Each number is 128 + 24 x the weight over its row's rms, rounded and kept within 0 to 255. Layers, rows and columns count from 0. The size above them is the row's rms in percent of the matrix's.

# layer 5 attention key, 256x320, rms 0.116, rows 0-199, columns 160-191
size [ 92  90  84  90  89  87  93  92  81  86  86  91  88  87  90  81  88  84  86  82  83  83  79  94  80  87  85  86  89  85  83  90 148 149 143 140 149 142 144 143 143 142 151 148 140 138 144 142 143 142 137 140 137 140 155 134 139 138 139 143 135 141 138 141  95  91  94 102  97  90  98  94  98  88 100  95  94  97  96  93  93  91 101  99  99  94  93  97  93  99  99  96  97  99  95  98 103 103 104 104  98  96 101  93 105  94 100  95  92 108  91  96  96  98  97  98 101 101 110  96 103  98  98  98  98 104  91  99  88  93  87  94  90  92  85  93  96  95  89  86  89  88  91  90  95  93  90  87  93  82  90  95  89  92  86  87  98  83  91  86  97  98  98  99 100 102 107  99  98  88  95  94  91  95  91  94  97 106 103  93  94  92 104  99  91  98  96  97  92  96  91  98  87  89  90  87  88  91  88  86]
[[ 96 111 163 161  92 118 151 122 139 129 128 148 139 121 133  48 116 123 129 114 128 109 130 165 101 115 135  91 119 118 138 159]
 [119 115 180 169  45 125 152 134 159 101 130  96 106 147 144 159 100 119 138 119 138 115 117 118 164 162 134 136 158 137 179 131]
 [145 143 143 116 115 134 149 119 109 152 118 117 116 111 114  95  97 102 138 108 164 136 143 130 133  93 127 145 137 124 127 161]
 [151 109 145 129 105  94 119  90 135 153 123 108 133 153 115  79 162 180 159 134 132 131 136  97  87 120 115 163 108 121 130 139]
 [138 146 135 124 126 142 115 136 117 147 112 136  90 136  76 129 107  78 131  84  90 128 179 134 111  97 153 115 116  89 148 120]
 [125 154 119  83 144 115 116 169 125 150  81 127 104 131 139 100 129 122 148 109 128 143 157 120 120 129 106 125 119 147 157 126]
 [124  98 107  78 145 111 162 155 152 148 169 147 147 131 123 116 134 144 109 142 137 160 125 157  91 117 122 149 144 152 165 100]
 [100 101 140 139 117 155 142 105 123 118 129 122 129 129 120 130 148 111 139 159 163 123 146 101  86 151 117 122 134 136 147 116]
 [124  86 128 119 132 153 100 101 103 163 123 144 141 119 121 112 189 110 125 130 144 102 132 145 109 127 136 122  90 146 156 112]
 [139 117 158 144 118 125 110 117 182  84  97 153 131 124 125 135 134 131 117 101 101 118 125 162 139  99 107  78 128  82 141 109]
 [117 116 122 145 120 108 123 119  86 116 137 194  88 147 148 154 127 141  99 128 108 129 156  99 134 178 158 121 133 142 101 142]
 [ 96  89 137 138 124 117 108 162 157 146 111 129 164 107 132 152 162 200 119 160 139 171  93 142  90 130 126 109 142 135 148 127]
 [128 111  65 115 144 158 159  64 141 143 115 149 122 119 122 104 132 119 122 130 150  93 154 162 154  84 127 112 126  97  80 116]
 [ 76 119 114 123 142 101 126 114 156 106 142 134 158 119 137 111 130 145 144  92 140 138 109 127 171 113  91 180 134 153 138 112]
 [140 127 102 171 159 117  93 122 176 125 150 115 116 121  72 108 141 126 125 145 130 103  78 150 125 142 110 148  76 131 170 125]
 [192 151  96 106 111 132 123 144 141 122 135 121 117 129 112 140 124 116 115 141 154 120 109  99 127 161 129 117 120 108 102 171]
 [105 131 171 111 147 104 143 159 162 135 118 120 127  96 136 143 118 117 135  80 137 100 141 103 161 115 126 145 122 156 118 118]
 [129 125 161 117 166 120 128 148 161 126  99 152 129  97 115 115 146 149 125 118 170 121 145 133 123 134 115 155 138 145 168 121]
 [118 163 113 147  90 123  96 118 117  99 151 139 111 108 113 131 117  95  60 139 125 174 126 140 149 132 116 138 123 123 140 154]
 [127 104 150 125 153 115 131 130 159 122 156 111 105 121 131 149 151  93 117  76 172 130 150  78 129  89 146 107  90 123 153 127]
 [ 82  99 118 122  98 135 144 127 137 155 128 171 119 144 108  87  89  83 103 154 151 110 101 101 116 137 140 135 122 175 113  67]
 [ 98 163 160 156 161 100 125 142 108 132 184 121 131 126 139 116 141 156 143 148 129 112 169  82 110 104 183 142 142 103 117 162]
 [127 143 132 139 118  63 151 103 127 164 155  81 105 155 122 135 147 119 152 163 130 139 105 112 107 144 150 156 104 161 113 127]
 [142 106 126 160 158 125  68 128 107 104 123 170 114 148 116 151 111 141 163 132 116 125 103 125 142 127 130  97 179 123 119 123]
 [147 122 164 147  88 124  98 102 142 131  91 132 130 124 107 126 130 124 114  53 118  90 137 127 137 129  98 141 166 139 147 116]
 [120 149  93 117 138 153 158 117  79 119 153 125 131 118 184 150  89  72  73 122 105 147 156 160  93 105 151 123 128 100 130 201]
 [135 106 138 154 141 136 126 123 145 120 115 136 108 147 108 136 168 159 156 106 112 136 144 127 165 119  97 124 105 130 115 103]
 [ 85 157 133 169 140 119  96 155 131 127 130 115 115 109 116  95  90 108 134 129 167 110 140 140 130 115 130 146 141 159 143  94]
 [164 150 129  98  88 125 177 155 129 111  94 139 157 105 121 122 127 151 150 112 107 130  95 123 143 113 175 106 161 121 125 119]
 [151 136 129 112 167 164 104 189 158 126 157 158  87 126 164 125 150 135  95 118 136 124 104 123 134 111 139 134 117 115 119  72]
 [127 156 108 151 128 131 119 101 126 156 171 103 144 117 185 136 144 148  79 135 110 113 110 128 147 159 150  99  97 148 191 117]
 [159 133  92 151 129 105  77 112  79 118 140 127 130  84  48 130 203 125 128 147 106 127 114 143 109 112 140 129 131 125 139 100]
 [133 115 140 174 149 117 135 108 119 120 121 160  90 120 146 146 139 128 164 123 126 109 110 150 119 122 125 137 140 102 113  86]
 [125  94  90 124 147 119 145  93 155 124 145 106 140 132 127 112  97 132 114 158 120  97 125 122 130 155 176 154 143 124 117 140]
 [124  58 155 157 144 151 133 144 112 124  80 140 121 114 152 157 103  96 134 113 129 112 103 176 117 113  72 141 139 153 136 174]
 [ 93 113 131 110  86  88 161 136 129 153  77 125 148 156 117 168 138 122 128 136  98 115 161 105 152  98 119 116 177 186 164 135]
 [156 168 165 121 141 160 114 152 154 100 134 104 154 118  95 141 127 134 142 146 130 184 117 128 115 139 111 188 106 129  85 128]
 [144 106 116 140  95 141 112 159  97 113 145 125  97 132 127 144 153 117 147 118 143  85  90 116 139 120 146 148 113 117 141 145]
 [128 125 165 134 146 121 129 137 162  96  95 169 106 129 129 113 107 133 105  98 150 116  93 104 139 124 143 132 174 141 133 140]
 [104 140 117 105 178 125 149 118 122 112 174 115 118 141 139 125 139 165 133 118 163  84 129 137 127 150 151 129 151  93 139 134]
 [126 138 123  70 151 131 120  91 130 123  78 179 139 146 150 103 148  86 122 104 111 128 159 106 127 120 130 142 132 154 118 133]
 [100 115  78  95 144 135 106 138 108 129 132 151 101 142 101 152  74  98 112 120 127 120 117 163 148 131 131 121 157 107 152 151]
 [163 107 135 158 155 117 104 145 127 142  83 118 101 110 151 120 171 160 178 146 101  95 119 136 123 118 115 119 108 129  88 113]
 [112 153 143 160 151 155 109 127 137  91 130 112 118 185 130 154 110 129 181 135 182 127 106 135  95 106  99  90 153 147 141 127]
 [131 142 132 176 158 118 173 131 117 117  99 126  95 119 137 160  95 153 150 146 131 127 121 130 135 113 145 143 116 126 100 114]
 [147 106 140 158 117  87 106 126 192 139 113 161  84 158 118 150 122 141 131 155  85  64 105 115 104 170 144 114 104 152 120 129]
 [111 147 149 119 139 132 112 121 107 107 117 117 111 166 132 136  77 129 118  69 148 114 129 109 112 101 100 121 135 116  98 162]
 [ 97 132 108 144 106 135 128 149  95 120 142 104 106 126 124 117 112 162 138  91 117 112 179  94 116  76 153 156 118 165 146  81]
 [124 114  90 114 138 109 142 115 115 102 120 104 147 167 145 131 134 136 119 133  86 114 152 155 114 133 164 135 124 152 114  73]
 [ 90 148 135 120 119  96 123 126 159 141 139 176 160 136 103 126 128 142 131 102 143 151 165 134 129 153 180 119 122 130  94 132]
 [108  91 157 150 143 152 135 112  93 119 132 114 122 188 152 133 141 121 147 113 138 153 117  70 138 163 147 168 112 126 138 128]
 [162 127 124 122 128 133 105 126 158 110 144 157 125 153 146 179 169 134 120 109  86 100 143 128 114 107 130  78 112 151 117  97]
 [105 156 126 134 158 123 157 143 144 109 113 134 162 108 127 103 157 138 115 153 118 137 134 169 117 137 114 144 144 162 118 110]
 [152 127 150 134 111 153  81 106 129 105 133 155 123 117 141 165 125 128 140 112 151 162 155 122 134 105  99 128 131 128 140 120]
 [140 115 135 155 110 138 117 103 117 102 119 148 172 157  79 134 171 112 155 156 127 128 175  78 137 150 110 127 150 135 122  91]
 [ 97 160 134 169 148 142 140 109 140 110 128 102 104 155 134 166 144 131 161 142 118 109 159 116  93  95 144 114 179 113 150 172]
 [107 121  83 162 107 136 149  74 134 137 128 122 140 140  79 119  99 132 141 118 168 103 127 106 154  65 108 160  95 105 150 134]
 [145 115 114 142 147 143  89 148 133 141 138 155 136 146 125 152  88 136 139 141 111 100 124 128 141 119 106 127  79 106 125 137]
 [131 141 108  77 167 136 100  97 122 116  98 149 119 134  80 128 175 161 132  98  93 150 140 140 133 123 124 160 160 155 107 105]
 [129 136 133 126 143 150 130 163 174  96 140 125 120 120 134 143 136 130 119  99 100 125 140 161 102 163 100 143 137 137 104 125]
 [121 131 108 111 128 152 126 126 160 126  99 134 108  93 124 165  98 107 143 150 144  74 155 134  98 114 116 140 169 136  95 134]
 [ 98 142 121 126 155 173 166 139 136 119 130 137 114 103 125 162 141 129 129 147 137 143 105  82 134 167 126 141 142 111 178 107]
 [126 137 147 102 127 166  93 188 125 141 156 123 109 112 151 147 122 122 115 132 148 128 119 108 122 153 168 130  98 137 124 128]
 [137 123 176 119 156 110 139 171 118 104  95 134 131 147 133 165 137 106 102 157 121 104 128 133 134 160 142 132 151 100 132  88]
 [164 108 139 173 150 159 135 120 120 112 163 107 113 108 102 169  97  85 126 113 150  76 131 130 138 117 118 108 125 153 110 137]
 [173 173 149 114 113  87 143 112 114 141 137  98 177 155  98 124  99 134 156 101 112 133  91 115 144 112 158 126 122  92 107 122]
 [126 113 149 110 115 123  97 112 127 117 127 129 126 157 144 140  83 143 142 114 140  93  87 110  94 112 143 101 125 136 129 147]
 [128 106 100 144  74 135 108 101  68 152 120 113 115 123 107 109  99 125 128 119 146 129 135 116 143 157 116 109  76 103 130 143]
 [103 104 135 124 163  88 166  83 141 145 167 124 115 134 122 113 120 144 137  99 124 124 134 138 153 117 149 128 163  99 163 100]
 [ 98  77 149 148 126 110 144 163 105 117 139  80 155 140 134 113 147 140  68 136 152 110 118  81 106 115 120 115 124 119 160 125]
 [ 94 149 146 125 116 133 124 138 153 122 164 124 128 118 100 123 144 141 152  88 163 137 107 130 129 103 156 130 187 133 177 100]
 [138 122 156 126 187  85 125 139 122 103 113 160 127 127 108 133 145 101 149 110 160 146 124 112 114 124 173 139 116 119  90 107]
 [154 138 139 143 154 139 136 136 146 177 113 124 175 131 129  96 105 148 138 127  82 161 148 152  87 168 126 144 104 131 143 163]
 [ 92 126 108 179 121 110 147 157 101 135 114 125 133 126 143 130 108 116 116 143 162 161 153  92 126 121 163 124 121 112  90 133]
 [144 131 177 158 123 127 125 122 171  97 137 148 134 145 115 129 165 147 151 130 155 159  89 118 125 124 100 125 115 116 128  95]
 [142  97 156 159  96 104 131 155 121 119 144 123 142 138 148 146 158 157 131 110  56 143 134 108 120 139 122 152 104 119 143 123]
 [157  85 126 130 143 112 159 136 135 121 157 119 171 113 121 128 123 130 122 138 113 154 131 190  70 161 107  98 161 171 183  98]
 [106 116 164 128 117 171 152 127  96 108 142 115 157 137 115 151  90 121 110 133 137 145 147 142 148 125 167 189 119 109 130 115]
 [ 99  90 113 104 142 117 111 138 147 132 110 180 106 104 174 121  94  98  95  95 108 120 100 158 157 137 146 129 182 106 168 163]
 [121 126 162  94 145 132 142 156 128 118 160  98 107 148 144 126 139 124 127 140  79 136 154 186 131 123 125 118  79 167 105 109]
 [158 122  97 136 118 143 152 132 134 108 115 120 135 151 152  87 157 112 104 154 138  99 107 187 106 112 170 109 136 125  88 111]
 [163 117 111 130 181 146 102 128 111 102 107 133 150 132 141 143 135 140 105 127 121 135 118 109 182  80  97 140 104  83 135 106]
 [109 149 139 172 118  93 140 130 125  99 154 118  94 141 171 127 122 130 140  95 150 165 159 169 124  98 137 116 109 155 154 116]
 [136 134 134 131 135 147 120  91 134  83 114 182 130 127 130 135 108 100 133 115 132 144 119 122 139 114 109 131 196 147 116 132]
 [169 124 154 116 120  93 153 150 141 166 120 139 150 155 176 140 204 122 123 171  91 111 122 122 112  97  97 141 154 166 131 169]
 [125 109 133 165 123 138 114 163 111 113 126 117 129 119 148 158  93 130 114 110 118 128 117 183  91 145  85 121 147 184 150 165]
 [138 151  84 104 131 127 128  97 166 123 143 106 117 159 122  97 126 119 152 108 108 132 153 143 126 143 149 105 147 132 104 127]
 [156 135 165 140 113  79  99 133 166  87  92 139 103 125 146 118  93 141 126  91 122 124 164 150 125 136 142 138 133 148  95 147]
 [121 111 115  82 152 150 121 132 136 158 149 153 108 204 163 121 134  93 152 148 114 120 113 135 124 139 114 105 132 141 123  91]
 [138 145 137 143 124 149 145 104  97 100 115 156 157 148  89 149 128 153  87 111 111  84 168 135 116 166 143 160 152 118 119 127]
 [170 139 146 126 123 162 103 107  94 138 129 131 118 104 136 107 126 128 134  97 141 155 112 120  93 102  89 162 104  93 100 164]
 [114  95 120 145 142 133 114  97 125 117 109 157 165 138 143 109 156 158 154 120  95 115 121 111 152  96 115 125 144 134 116 129]
 [153 146 141 140 116 130  79 167  81  97 120 116 129 108 143 126  59 118 119 140 139 115  75 120 152  98 151 100 126  98 100 156]
 [150 125 114  88 124 125 101  89 106 139 140  76  88 153 128 114 183 127 172 130 170 173 123 120 121 119 164 168 126 129 131 135]
 [125 137 160 106 128 143 128 180 131  93 125 173 112  80 161 125 117 130 137 115 178 146 167 109 141 121  95 110 122 147 127 113]
 [133 124 124  95 131 140 113  96  97 133 137 171 105 160 124 107  90 103 122 104 135 122 135 130 142 100 115 128 143 131  91 108]
 [137 173 111 148 109 142 139 113 121 135 133 128 103 121 122 119 129  86  75 129 159 136 141 136 135 142 128 118 119 146 104 170]
 [ 82  64 110 169 126 149 131 168 132 120 101 101 148 120 132  96 132 131 153 147 128 134 151 116 102 127 140  96 130 138 146 131]
 [ 96 157 148 114 110  97 148 127 130 142 120 121 132 102 123 117 140 202 109 129 151 157 125 127 140 115 123 172 151 129 150 113]
 [106 127  98 142 110 156 118 140 115 145 116  98 136 104 119  98 111 139 101 110 150 144 145  70 128 118 106 167 124 117 140 124]
 [134 133  98 161 145 137 171 125 136 143 138 118 112  84 143 134 112 138 130 163 124 153  82 127 154 148 171 105 119 125 135 122]
 [131 153 118 137  82 134 162  85 100  97 106 132 125 121 119 124 151 129 154 119 170  89 117 131 125 139 157 144 109  97 117 151]
 [146  96 124 127 111 146 116 118 117 102 128 144 137 145 123  97  83 126 134 154 148 167 128  94  73 149 112 127 138  99 161 112]
 [ 88 155 150 101 115 145 120 135 111 134 114 115 152 100 154 125 115 146  93 124 135 122 154 119 122 138 133 135 100  99 118 151]
 [148 116 104 123 118  94 161 116 161 131  99 144 122 102 128 146 144 119  85 152 121 120 102  94 149 135 101 116 107 132  70 122]
 [155 177  83 118 118 120 118 137 120 172  84 122 144 145 113 142 146 142  68 116 147 130 100 151 174 136  91 123 155 137 157 134]
 [101 121 109 116 155 134  80 148 138 115 118 127 134 123 123 146  97 105  75 138 149 120  71 167 163 110 114 100  62 128 131 144]
 [129 133 143 109  89 140 153 126 127  99 149 134 107 128 121 112 140  94 170 124 130 146 129 158 100 125 123  85 114 177 131 116]
 [137 143 121 116 155 119 168 169 130  90 130 116 143 123  90 119 118 145 132 128 192 140 105 165 130 112 119 106 144 146 141 133]
 [135 165 163 127 141 102  98 175 198 151 115 110 140 110 114 115  95 134 172  85 111 118 183  80 122 124 149 138 179 151 147 132]
 [157  60 153 121 157  73 135 108 127 162  65 126 139 150 110 113 122 155 138 134 148 154 136 126 171 158 118 121 128  90  82 121]
 [160 143  96 140 116  97  95 121  93 160 103 160 136 113 173 174 101 158 156 151 201 113 137 131 105 124  96 137 140 142 109 139]
 [122  72 118 137 101 138  95 127  89 140 114 145 128  92 125 134 119 127  85 123 182 148 114 129 184  81 157 104  79 121 119 147]
 [141 141 121 107 116 133 125 155 123 171 114 163 130 121 156 134 114 135  99 110  87 110 156 105 163 132 132 167 116 160 150  90]
 [146 188 146 176 150 113  98 129 111 136 132 112  88 107  85 116 167 129  80 173 125 188 132 122 156  95 110 103 128 162 114  97]
 [114 116 101  83 114 137 166 145 115 114 122 142 145 145  56 122 111 124 146  95 152 126 143 112 113 100 132 143 144 177 127  99]
 [113  97 103  88 171 133 117 123 153 166 138 138 127 109 139 101 121 121 154 112 135 136  96 134 104 104  98 107 163 124 134 128]
 [112 118 121 123 158  93 120 141 135 118 120 132 107 138 155 176 105 105 149 124  93 160 141 119 117 146 139 152 141 130 121 132]
 [175 107 107 137 143 139 109 101  82 153 134 101 119 147 148 148 127 110  93 115 114 132 174 155 109 127 123  66 108 108 124 139]
 [ 78 117 144 132 121 128  85  85 151  89 115  97 166 136 120 140 145 163 113 132 147 156 106 148  98 125 100 129 133 134 142 109]
 [174 142 100 114 129 141 149 150  94 107 127 113 129 137 137 138 109 128 150 172  76 103 148 160 147 137 156 149 102 111 117 120]
 [137 120 117 146  78 107 136 133 146 130 117 121 131 163 134 129 111 153 135 128 140 151 137 146 154 130 126 136 107 162 145 108]
 [139 106 124 150 122 128 113 132 115  69 154 139 118 132  85 143 128 161  67  74 132 114 110 130 119 134 129  90 138 129 124 107]
 [ 81  98 131  79 143 146 134 119 178 170 129 103 104 167 144 134 131 127 122 148 104 166  79 160 136 119 141 106 148 136 136 144]
 [147 167 153 108 122 127 168 152 131  78 167 147 146 135 123 141 116 123 113 157 120 139 119 123  89 171 165 147 103 117 104 104]
 [109  63 141 107 130 112 132 107  99  93 123 120 135 137 137 149 112  98 131 164 144 117 108 118 123 108 121 125 146  97 131 142]
 [102 110 118 152 167 144 129 105 143 124 115 138 102 151 107 152  55 100 130 144 121 106 120 113 136 106 100 124 182 121  88 129]
 [100 142 111 126 110 148 156 142  61 146 147 155 141 120 127 110 147 123 127 155 153 165 133 131 131 171 159 127 139 119 126 166]
 [143 129 123 122 145 194 161 116 123 144 147 117 159  87 151 110 121 115  85 112 111 144 143 146 112 120 142 161 131 124 111 172]
 [141  92 137 118 108 143 134 139 165 102 113 113 140 153 157 109  92  89 136 101 138 119 111 133 104 102 133  81 123 106 137 148]
 [175 149  96 137 129  99  75 157 146 192 147 131 164 138 117 154 115 121 143 147 159 149 148 139 158 130 131 129 111  97 172 176]
 [ 86 110 172 172 129 153 120 111 140 195 158  98  68 104 140 117 119 129 111 139  90 178 170 104 145 104 107 117 158 112 102 134]
 [123 131 116 121 170 105 137 152 144 131 100 117  93 109 130 102  88 124 116 108 154 114 166 136 166  92 109 200 169 117 171 146]
 [140 114 125 128 108  94 141 193 164 127 120 115 120 136 103 131 110 118 142 209 102 160 118 110 167  96 141 114 161 119  95 138]
 [118  82  67 135 108 158 126 160  95 137 104 108 112 119 141 142  81 136 138 151 141  97 137  85 131 138 177 138 125 129 117 124]
 [ 89 147 124 127 117 125 188 127 174 118 116 132 127 138 174 183  94 133 148 102 141 104 125 123 130 163 174 138 145 150 134 140]
 [119  86 142 116 168 151 108 139 145 145 122 150 127 143 143 119 126 100 141 150 103 125 113 120 142 113 103 123 160 137 108 143]
 [137 112 107 136 173 113 122 115 106 130 125 112  86 145 131 163 152 100 101 128 139  88 109 177 153  76 141 126 147 153 120 104]
 [112 157  78  90 113 117 146 115 177 136 124  97  94 114 131 129 141 105 110 146 128 114 112 119 105 129 144 146 155 114 133 132]
 [138 144 150 124  96 124 107 162 126 131 144 147 190 141 135 147 163 121 135 145 164 168 122 153 108 127 145 110 136 172 144 126]
 [126 165 123 106 160  69  95 113  90  84 146 146 115 109 154 118 160 169 109 117 103 140 135 110 140 132 114 135 111 143 106 130]
 [140 110 118  77 174 155 170  80 107 131 116 130  91 169 143  98 118 132 138 141 105 134 136 122 105 141 133 156 146 155 124 128]
 [101  75 157 146 108 132 145  71 125 135 106 167 137 143 123 164 121 164 174 112 162 153 150 150 114 103 119 135 128 113 138 122]
 [136 158 138 148 155 115 131 103 144 143  87 129  88 124 126 141 115 116 146 137 109 100 128 123 150 133 138 148 146 126 112  99]
 [124 135 133  80 158 107 111 120  75 143 181 114 144 145 175 164 100 112 107 112 114 116  95 176 138 120 132 139 135  95 145 135]
 [124 104 153 138 157 143 136 108 131 124 154 117 151 170 121  96 115 163 156 165 169 158 136 184 144 124 125 138 128 157 134 120]
 [ 77 138  87  98 207 143 129 118 145 138 103 136 140 146 108 157 119 110 113 151 131 106  88 149 130 112 104 117 137 146  99 140]
 [146 118 126 157 145  87 117 173 126 135  85 117 138 124 123 163 142 120 128 125 132 104 136 173 133 141 114 178 138 107 150 146]
 [129 150 128 176 130 129 138 120 101 126 139 120 127 107 137 113 114 110 114 139 155 123 126 144 135 139 147 131 144 133 103 108]
 [110  97 152 137 142 130 159 114  88 161 134 103 152 127 137 119 189 170  83 143  92 195  94 150 129 142  87 138  98 118 118 135]
 [112 131 110 129 160 114 141 164 116 173 128 121 146 123 122 114 114 134 137  99 111  90 129 114 175 135 110 159  90 149 113 160]
 [132 136 161 163  87 132 122 134 136 162  71 132 133 128 123 116 125 118 150 151 131 115  84 154 103 129 162 144 141 129 146 116]
 [ 90 147 142 161 102  92 105 135 155 122 139 159 150 144 110 147 103 130  95 108 139 136  75 118 118 116 127 141 137 144 148 114]
 [136 156 104 142  92 151 100 146 163 139  81  78 140 134 117 118 148 127 138  77 109 120 135 137 123 112 111 127 101 126 144 148]
 [156 145 125 141 114 147 151 134 125  99 110 140 116 141 117 123 117 159 134  99  96  96 147 129 138 124  85 118 144 121 107 116]
 [144 162 142 105 110 153 137 104 160 112 142 129 109 122  91 122 155 147 125 143 131 115 141 104 112 134  81 153 136 140 117  82]
 [144 163 174 117 140 140 145 138 172  95 104 129 108 162  93 124 113 173 129 151  99 156 103 109 155 134 136  96 165 119 176  84]
 [147 112  64 152 153 124 127 168 106 167  80 153 141 112 133 103 158 113 103 113 116 124  95 119 173 115 145 141 113 111 131 139]
 [138  85 148  96 158 116  99 111 124 152 114 119 141 144 134 129 155 120 145 126 144 106 136 140 109  78 154 153 116 162 110 133]
 [102 112 102 104 116 119 113 124 168 134 153 115 131 109 131  93  91 148 187 124 109 148 128 115 109 125 129 113  83 149 126  77]
 [161 152 100 152 104 147 155  89 117 122  90 146 123 155 113  79 151 155 146 114 101 143 134 143 106 151 137 112 147 119 146 106]
 [115 150 151 104 168 124 129 124  91 149 181 135 113 112 148 141 108  93 139 156 150 120 125 134 114  99 153 111 155 114 141 125]
 [169 163 143 164 111 105 134 124 105 108  94 158 124 110 138 147 146 158 160 117 156 116 130  67 160 154 135 119 132 106  95 159]
 [134 137 123 103 137 116 147 166 139 166 137 125 163 101 164 154 143 124 105 172  78 118 106 156 130 171 140  59 153 168 129 172]
 [141  91  85 152 103 149  94  79 110 183 134 138 137 144 132 137 133 105 123 117  98 143  88 100  99 128  99 120 114 135 120  93]
 [ 85 134  89 140 132 176 123 126  93  86 117 133 134 124 128 190 117 113 120 137 162 167 131 162 105 137 122 153 127  91  95 121]
 [138  94 137  81 123 167 125 158 127 100 118 117 137 143 151 172 104  95 135 146 118 103 152 107 130 148 116  97 165 111 167 136]
 [105 132  78 107 140 172 125  93  84 118 145 143 139 117 144 120 139 129 159 128 172 152 140 135 164 114 119 164 114 153 109 146]
 [145 120 136 133 129 133 171 107 101 127 134 127 109 181 107 118 165  96 154 156 169 115 122 118  98 146 177 132 104 138  83  98]
 [ 94 158  98 134 134 122 115 143 154  81 110 115 160  98  83 160  99 123 182 152 110 116 177 147 146 163 147 149 162 134 175 115]
 [ 91 155 120 146  86 113 137 128 112 125 135 107 113 143 137 137 103 127 105 153 124 159 142 134 101 116 135 151 105 169 120 117]
 [132  93 164 132 128 151 119 109 147 144  97 141 133 124 139 129  94 104 124 170 130 150 123 156 141 117 126 105 128 150 149 149]
 [130 150 154 100  63 152 101 142 166 119 157 152 131 135 126  99 139 142 126 121 119 139 115 157 100 155 157 139 153 116 138 143]
 [154 146 129 112 132 121 112 190 112 156 154 103 128 157 137 111 134 121 106 104  93 142 148 146 128 107  79 133 112 138 126 140]
 [135 143 126 159  99 138 127 161 141 129 136 117 107 159 141 121 132 135  76 120 156 114 120  92 174 149 184 152 122 111 146 121]
 [128 144 110 157 117 148 116 150 115 125  89 150 165 109  88 127 131  97 113  71 128 114 145  84 126 137 177 122 141 146 122 122]
 [147 143  99 160 115 167 149 104  74  77 125 150 140 166 163 114 115 151 128 148 154 101  65 178 132 108 106 121 135 132 132 126]
 [153 119 108 124 160 114 134  84 128 143 105 143 112 136 119  92 106 127 175 127  90  96 134 102 156 151 165 107 123  98 102 145]
 [176  99 126  98 142 169 107  75 153 166 115 141 117 150 126 113 160 119 172 123 109  89 145 161 129 141 109 132  88 110 136 135]
 [145 113 156 109 109  81 113 118 135 143 161 116 164 163 135 116 131 138 110 129 129 102 122 143 147 152 106 127 127 134 143 105]
 [148  88 124 133 103  99 111 147 104 152  90 137 117 121 115 152 137 133 151 122 128 146 144  83 175 148 126 129 110 144 106 122]
 [102 125  95 108 161 171  79 112 159 154 131 153 124 145 122 111 124 101 163  98 119 131 113 110 124  65 126 101 143 122 123  92]
 [110 109 158 129 133 134 137 139 150 143 136 141 102 107 132 122 108 135 184  85 124  87 119 135 172 147 117 153 171  93 125 113]
 [137 121 138 143 126 173 141 108 139 148 142 116 119 170 136 144 121 114 120 129 104 148 131 190 129 137 133  98 157 132 137 133]
 [102 121 141 167 158 148 115 132 152 133 118 156 134 156 161 154 166 136 154 124  81 150 141 138 115 124  87 157  96 112 167  62]
 [154 142 150 148 158 114 112 126 150 105 142 134 119 128 139 116 114 118 148 141 143 132  94 119 142 157 133  97 109 147 120 136]
 [170 150 130 160 110 119 145 144 134 105 144 118 130 123 122 132 146 136 155 102 120 150 133 148 104  99 154 163 124  93 152 160]
 [152 181  93 145 168 117 154  81 130 170 137  83 139  95 162 115 139 127 132 139 114 113 111 152 114 150 121 118 131 128 137 123]
 [ 96 141  90 128 131 114 119 106 123 140 126 130 140 157 106 147 133 106 126 117 157 109 171  85 116 126 116 132 113  70 124 127]
 [145  99 118 107  99 113 143 130 141 131 119 164 163 163 144 103 117 113 115 142 142 172 136 113 105 159 161 145 125 160 140 112]
 [156 140 168 140 140 122 137  97  96 117 118 114  88 148 142 164 158 142 122 143 119  64 159  88 132 142 161 149 142 153  88  84]
 [146 184 126 119 133 132 148 117 161 142 110 144 126 116 126 115 108 106 132 138 121 103 114 150 111 157 128 115 126 127 137  96]
 [156 134 112 163 141 147 135 175 148 134 123 157 125 129 142 150 127 177 144 149 160  99 133  72 115  95 106  99 104 131 122  62]
 [161  99 104 109 108 130 142 119 137 107 106 154 165 126 134 112 166 138 151 139 186 120 146  99 133 143 123 145 139 119 156  79]
 [101 103 157 162 192 125 118 128 107 139 143 127 124 124 115 136  86 138 110  96 129 125 105  96 155 171 133  74 121  85 147 105]
 [105 104  91 132  96 123 111  78 114 133 110 148 144  81 127 122 119 141  82 152 163  95 121 180 138 158 188 120 102 122 113 143]
 [147 102  98 108 120 115 138 111 116  97 140 178 149 148 110 159 125  97 119 124  74 132 146 110 113 122 103 111 119 128 155 101]
 [138 111 135 117 139 158 128 113 160 148  92 102 128 119 135  98 154  78 145 128 135 133 154  88 139  92 137 150  98 148 177 149]
 [ 94 144 156 143 158 139 117 127 117 106 144  94 124  75 133 119 181 114 146 126 107 123 155 123 103  99 116 124 134 154 130  84]
 [153 112  96 144 136 149 155 145  86 129 143 113 129  71 104 153 153 158 140 123 146 135 142  95 114 144 114 121  75 170 137 135]]